Part of a small language model's weights: biases.
Each number is 128 + 24 x the weight over its row's rms, rounded and kept within 0 to 255. Layers, rows and columns count from 0. The size above them is the row's rms in percent of the matrix's.

# layer 6 attention key, 384x384, rms 0.122, rows 86-117, columns 336-383
size [102 107 101 106 105 103 102 104 105  98 106 106 106 105  98  98 106 109 101 103 106 103 103 105 104 108 108 103 106 109 100 104]
[[118 191 187 108 113 143 149 125 145 112  95 129 122 119 135 140 102 104 154 147 162 152 125 107 108 147  98 117 124 127 151 134 101  90 121 110 113 166 120 113 150 128 163 125 129 132 159  98]
 [154  91 145 175 206 158  62 139 112 120 136 118 125 157 117 138 135 157 174 134 155 139 144 133 133 125 107  85 117 145 138 134  94 102 105 164 136 187 161 126 164 157 112 131 113 114 118 103]
 [115 141 116 111 163  96 113 143 122 144 145 116 133 135 122 157 176 115 111 164  74 152  96 164 145 117  99  96 113 102 109 147 125 113 120 118  98 126 142 139  95 147 141 132  85 111 188 125]
 [151 135 141 207 128 116  94 140 111 134 125  83 146 106 101  94 120 164 150 134 173 141 105 141 150 145 134 102 106 121  89 164 161 156 140 133 130 140 147 100  97 118 131  91 130 133 141 136]
 [133 118 106 116  91 137 116 131 174 138 129  97 119 117  95 168 125 112 146 136 194  73 137 125 112 106 166 153 125 125 111 128 141 132 129  84 126 135 110 122 127  96 124 105 118 131 137 122]
 [137 138  97 149 120 134 134 112 158  88 140 138 161 133 113  68  94 118 138 158 133 109 138 169 127 129 139 153  87 164 139 136 131  71 130 182 138 110 175  85 121 129 117 142  91 170 149 104]
 [151 135 130 141 132 135 139 127 151 110 132 125 136 130 149 159 129 146 108 141 139 151 154 110 162 146 122 122 115 114 161 110 136 133  86 125 117 124 113 146  91 124 111 155 118 106 142 115]
 [120 126 101 110  86 130  90 158 162 120 106 121  97 114 127 110 169 141  82 165 148 109 103 134 126 102 122 183 122 136 151 123 145 135 167 155  99 118 132 108 133 100 116 151 127 110 119 142]
 [114 134 122 138 132 104 162 143  78 149 111  91 102  92 142 121 130 161 154 154 197 160 114 126 140 116 151 160 117 127  97 134 108  94 101 146 100 121 116 143  81 128  80  81 126 123 185 123]
 [105 154 104 115 132 121 109 132 114 120 140 108 132 112 151  95 129 124 164 138 140 152  76 197 131 147 156 179  80 136 156 171  88 125 134 124 126 134 123 121 100 119  88 144 137 171 147 110]
 [153 152  96 138 145 118 117 132 124  83 100 103 104 136  85 143 156 123 136 101 137 102 136 161  97 151 132 100 114 164 161 106 204  95  96 171 142 122 114 112  99 109 119 130 158  91 137 107]
 [132 158 131 152 105  95 143 120 126 162 137 133 146 150 126 142 127 101 174 121 140 124 127 140 112 131  82  60 146 150 152 110 149 128 101 123 100 172 121 119 126 105  99 127 136 122 125 134]
 [130 140 135 142  89 137 114 106 153 112 174 114 131 124 121 138  99 107 150 106 161  94 170 138 145 119  97 109 133 111 153 128 139 127 127 120 123 162 104 181 122  95 107 154 133  91 114  97]
 [122 126 110 137 100  44 125 136 109 190 134 125 154 126  86 121 138 121  79 163 135 130 159 144 114 175 147 115 113 150 158 121 178 126 137 114 100 154 112  89 154 123 173 104  86 132 107 125]
 [116  93 146 170 138 104 117 123 150 186 162 132 158 148 123 111 118 133  90  93 164 163 146 119 119 131 104 133 167 144 105 116 121 162 177 130  82 130 176  96 112 125 130 112 136 129 111 104]
 [122 116 148 126 102 148 155 137 150 121 122 138 123  95 163 145 151 119 110  94 131 112 129 115 112 118 123 150 111 150 108 138 101 149 108 173  96 129 159  86 130 170 129 104 127 149 142 114]
 [128 126 145 119 129 111 129 119 119  75 140 134  97 106 153 111 140 144 165 100 120 141 149 135  81  98 133 105 149 180 122 149 116  96 169 137  91 116  99 120 136 123 136 128 141 134 142 157]
 [125 152 159 141 147 111  84 108 145 118 145 127 109 124 106  85 129 183  83 104  93 193 121 158 111 118  94 150 156  85 168 147 134 164 157 151 111 103 139 117  96 110 134 137 164 179 114 105]
 [ 96 110  75 113 110 122 146 125 120 119 125 139 142 157 107 121 133 152 110  95 112 148 107 127  99 117 107 129  85 132 126 115 118 108 117 121 138  85  89  99 110 121  88 152 137 161 141  87]
 [161 104 121 134 197 133 135 156 124 156 167 132 137 113 123 180 119 133 111 126 128 102 164 142 126 175 121 127 133  92 148 138  97 137 108 108 116 145 187 132 178 136 172  97 144 108 104  77]
 [141 100 134 151 168 114 139 140 118 140 159 137 100 131 110 107 108 124 125 123 166  90 100 130 151 118 136 123 109 116 182  61 123 108 109 153 101 110 129 136 104 149 104 138 115  77 135 113]
 [114 153 124 145 137 103 144  94 146 115 132 119 115  79 165 156  76 146 108 137 153 110 110 124  98 155 131 126 156 150 124 118 130 126 126 114 112 155 175 138 137 140 188 128 139 125 126 160]
 [169  94 157 149 127 142 149 136 126 153 144 134 162 142 149 125 173  30 139 121 109 131 113 121 178 119  94 112 117 124 126 139 130 125 158  91  95 142 115 105 153 161 125 140 134 134 112 149]
 [ 81 118 118 134 144 110 161 133 149 127 136 100 129 152 116 113 131  80 112 111 152  92 116 121 106 133 137 165 116 190 132 191 147 138  99  65 102 130 107 132 104 131 126 116 139 137 111 117]
 [141 110 158 110 161 140 150 123 133  85 143 100 129 128 145  96 132 151 177  71 154 114 139 118 121  84 132 150  83 133 134  82 104 137 169 168 137 141 156 117 105 116 108  90 145 135  98 120]
 [120 125 125 121 163 145 127 107 136  96  84 106 131 146 123  99 163 132  88 125  88 123  96 118 128 183  96 133 160 164 176 127 124 143  85 106 144 106 145 128  96 125 116 123 153 155  61 125]
 [132 116 184 106 122 129 100 110 151  95 130  82 114 150  84  93 120 123 115 134 159 131 148 126  95 114 131 131  66 115 123 101 128 104  84 130  90 113 100 147 140 105 136 144 123 196 134 149]
 [102  94 117 201 113 151 120  97  79 117  98 157  77 112 148  91 129 112 147 104 149 104 157 113 100 106 139 113 160 117 129 140  95 128  81 140 149  87 112 103  66  94 115 143 128  98 123 157]
 [108 130  99 118 112 102  89 128 125 112 119 170 144 163 138 116 140 147 119  91 105 143 108 164 132 117 126 103 191 139 117 111 109 150 162 148 129 130 120 152 133 119 133 178 120 152 153 135]
 [135 108 138 141 117 133 113 123  97  97  95 112 140 126 167  83  87 115  93 102 194 138 157 125 108 138 146 127 169 121 140 111 137 104 174 121 114 137 136 172  97 166 147 118 129 113 135  81]
 [143 142 109 117 115 171 153 126 133 151 111 130 123 169 142 122  91 141 123 118 102 194 112 102 133 164 116 144 120 125  90 108 132 152 161 138 120 115 141 103 109 105 122 154 106 140 119 132]
 [141 112  98 133 146 132  99 152 138 129 172  91 141  88 142 157 120 138  97 136 126 117 154  87 115 159 122 109 126 112 118 126 108 125 153 150 127 144 124  93 104  94 121 115 117  97 149 101]]
# layer 6 attention query, 384x384, rms 0.127, rows 87-118, columns 336-383
size [105 102 108 110 104 107 109 106  99 105 105 105 104 103 101 112 117 107 101 107 104 104 111 108 109 110 104 113 112 102 110 105]
[[113 133 143 123 171  92 140 142  84 134 111 142 114 113 113 130 149 109  74 141 124 159 120 130 116 151 106 145  86 110 125 115 150 130  70 164 127 142 110 127 160 123 130 107 140 132 103 155]
 [127 137  88 176 142 145 138 136 114 179 114 120 126 124 114 146 172  99 148 114 164 158 114 130 188 116 131 109 118 147 105 106 153 135 136 116 139 159 128 148  99 138 114 134 126 138 131 169]
 [136 146 132 147 149 112 125 150 142 134 151 123 134 141 138 126 144 144 102 123 139 132 119 135 175 139 121  82 129 114 100 112 148 129 143 145 134 120 145 121 103 147 178 126 101 124 128 175]
 [121 125 122 127 140 120 136 106 144 111 135 147 128 146 148 116 104 121 116 121 164 120 141 158 117 109 107 152  93 114 147 108 170 152 103 122 120 133 122 113 120 102 122 155 149 124 150 152]
 [129 146 165 144 133  82 166 139 126 123 125 166 159 114 123 102 127 142 132 113 181 158  92 115 123 152 162 149 141 113 183  85 135 129 123 141 148 156 131 144 122 131 127 161  99 155 115 163]
 [122  92 134 161 169 108 134 160 106 150 178 160  89 161  97  91 133 151 104 106  92 130 140 118 200 119 100  97 106 105  94 147 113 134 153 158 114 121 162 140  96 151 110 119 136 116 166 107]
 [120 129 140  96 106 129  96  95 140 103 169 112 108 166  95 148 152  82 158 141 165 144 129 154 139 115 134 148 157  81 158  94 109 107 114 102  77 106 117 153 113 125 165 153 144 128 152 134]
 [133 171 135 173 155 148 144 139  48 127 104 137 143 167 135 130 122 101 182  82 113 160  94 118 139  87 141 117 104 112 123 126 121 142 107  82 135 142 136 133 103 165 118 128 138 133 125 121]
 [111 150 147 121 128 129 129 128 165 109  95 143 153  86 109 154 121 180  96 125 115 115 127 154 103 188 132 164 154 160 118 121 103 153 110 149 190  98 129 109 135 116 143 154 124 168 138 157]
 [125 166 123 140 167 139 143 132 125 101 162 168 129 154 123 106 143 134 130 126 112 156 143  82 112 103 149 161 130 130 119 145 111 124 128 178 138  99  87  90 101 142 154 129 124 136 127 142]
 [118 104 106 152 109  56 175 134 106 121 136  92 149  99 112 121 108 154 104 117 153 123 122 108 111 118 116 126 152 116 141 151 100  82 113 105 148 144 108 144 102 137 130 115 147  78 133 107]
 [127 146 160 116 132 124  98 112 108 133 123  88 119 141 145  78 111 102 134 154 118 137 169 161  79 135 121 110  97  94 177 115 155 111  77 120 135 111 159 137 127 141  93 172 130 113 116 125]
 [126 110 179 136  87 172 150 136  90 121 141 112 147 143  91 123 144 132 105 125 140 127 163 137 115 124 155 141 117 154 127 163 159 110 132 156 124 135 151 127 148 167 136 149 121 111 129 138]
 [114 133 108 137 185 107 147  87 188 147 132 129 129 137 168 136 104 179 163  98 115 147 140 148 107 134 145 133 134 139 163 102 129 176 131 121 131 149 132 149 114 151 198 148 136 133 161 153]
 [125 126 123 148 144 142  92 112 108 143 151 137 157 151 171 128 103 119  86 132 116 137 113 117 160 143 155 107  99 137 114 110 137 159 105 101 113 139 144 126  91 125 130 121 147 110 127 115]
 [133 123 130 118 166 122  71 136 155 161 146 121 123 135 104 176 110 112 111  67 104 135 117 151  93  85 139 153 153 130 102 131  91  96 128 130 109 179 129  95 137 123 150 100 111 119 132 138]
 [107 136 183 121  82 159 150 112 155 144 109  93 117  96 154 117 121 151 118 104 111 187 112  96  88 111 150 186 137 113 115 119 107  99 128 142  85 137 108 105 122 148 150 125 164 122 139 114]
 [150 191 136 102 136 147 111 163 122 141 151 134 120 129 128 128 109 106 149  85 150 133 132 167 104 122 116 116 135 123 138 145 190 130 173 143 150 124 142 139  91 125  96 134 129 129 152 123]
 [111  77 126 102 149 172  80 125 119  86 154 103 136 143 172 165 139 125 132 160 124 121 108 106 139  98  99 118 104 134 100 163 130  80 122 123 128 125 174 123 105 123 133 155 152  68 121 110]
 [141  94 110 106 163 126  98 142 123 123 141 134  89 171 138 126 158 132 151 108 129  77 123 128 157 130 112 118  98 149 135 103 123  98 131 144 137 118 142 151 148 133 107 143 151 149 149 104]
 [135 110 142 124 106 104 146  95 135 139  99 143 181 141 126 106  94 129 169  91 111 132 138 143 149  92 126  89 103 174 107 155 158 118 127 153  97 133 147 153 115 147 154 137 138 141 164 175]
 [103 115 122 118 154 120 127 160 147 132 105 108 137 135  47 145 124 124 154 125 102  78 134 122 149 186 152 128  79 127 190 148 110 138 136 138 133 145 137 125 136 178 188 103 118  95 139 154]
 [121 130  78 165 150 128 117 153  79  96 141 123 118  93 127 138 139  93 155 115 178  88 135 110 165 112 147 136 144 181 113 145 117 111  93 129 117 184 119 134 110  86  90 122 105 103 125 110]
 [119 164 128 140 171 110 180 142 165  82 183 144  80 124 137 182 118  87 103 122  90 165 112 116 143 107 122 180 113  99 108 150  98  94 121 145 131 149 116 125 126 101  61 109 170 127 145 123]
 [134 172 161 163 134 123 139 111 102  82 115 145 111 121  97 115 180 136 113 108 132 151  70 149 122 147  88 180 151 156 129  98 105 173 143 124  90 121 143 105 105 134  95 126 121 127 112 103]
 [114 138  95 101 130  93 171 125 170 138 121 118  95 149 117 125  94 123 195 124 155 153 103 110  94 126 127 125 138 147 150 171 117 119 145 112 183 131 131 141 139  86 110 145 116 134 142 155]
 [159 160 133 103 116 128 110 123 143 109 174 153 148 138 110 117 126 148 161 126 127 121 105  82 128 155 109 118  91 149 117 119 100 123 143 115 135 179 132 118 118 128 120 118 131 106  93  86]
 [139 176 126 106 105 150 123 135 144 130 170 134 148 102 102  81  96 137 133 138  93 116  84 196 129 122 124 112 105 105 105 138 115 134 151 109 171 133 151 137 112 158 153 115 113  89  87 153]
 [136  67 140 122 149  62 105 157 121 114 147 166 149 103 133 167 135 153  94 102 106 127  91 130 132 154 120 115 152  67 181  97 151 150 102 146 129 135  72 164 135 119 137 126 161 152 129 126]
 [133 161 141 119 171 113 147 146  94 122 142 106 141 134  94 151 113 186 147 133 132 129 127 121 129 143  97 157 154  93  87 114 128 130 171 121 157  96 126 105 142 128 155 168 181 137 133 138]
 [113 112 135 124 150 129 107 147  85 120 118 123 115 108 128 143 172 133 159 156 154 167  86 138 122  80 108 147 117 112 125 114 136 189 159 119 100 131 121 129 116 117 130 116 118  75 128 116]
 [114 160 184 141 110 139 159 112 158 115 129 115 166 159 137 110 127 162 119 151 128 153 133 152 113 162 139 138 130  80 144  85 123 115 148 131 111 124  80 131 116 104 121 114 132 132  74 118]]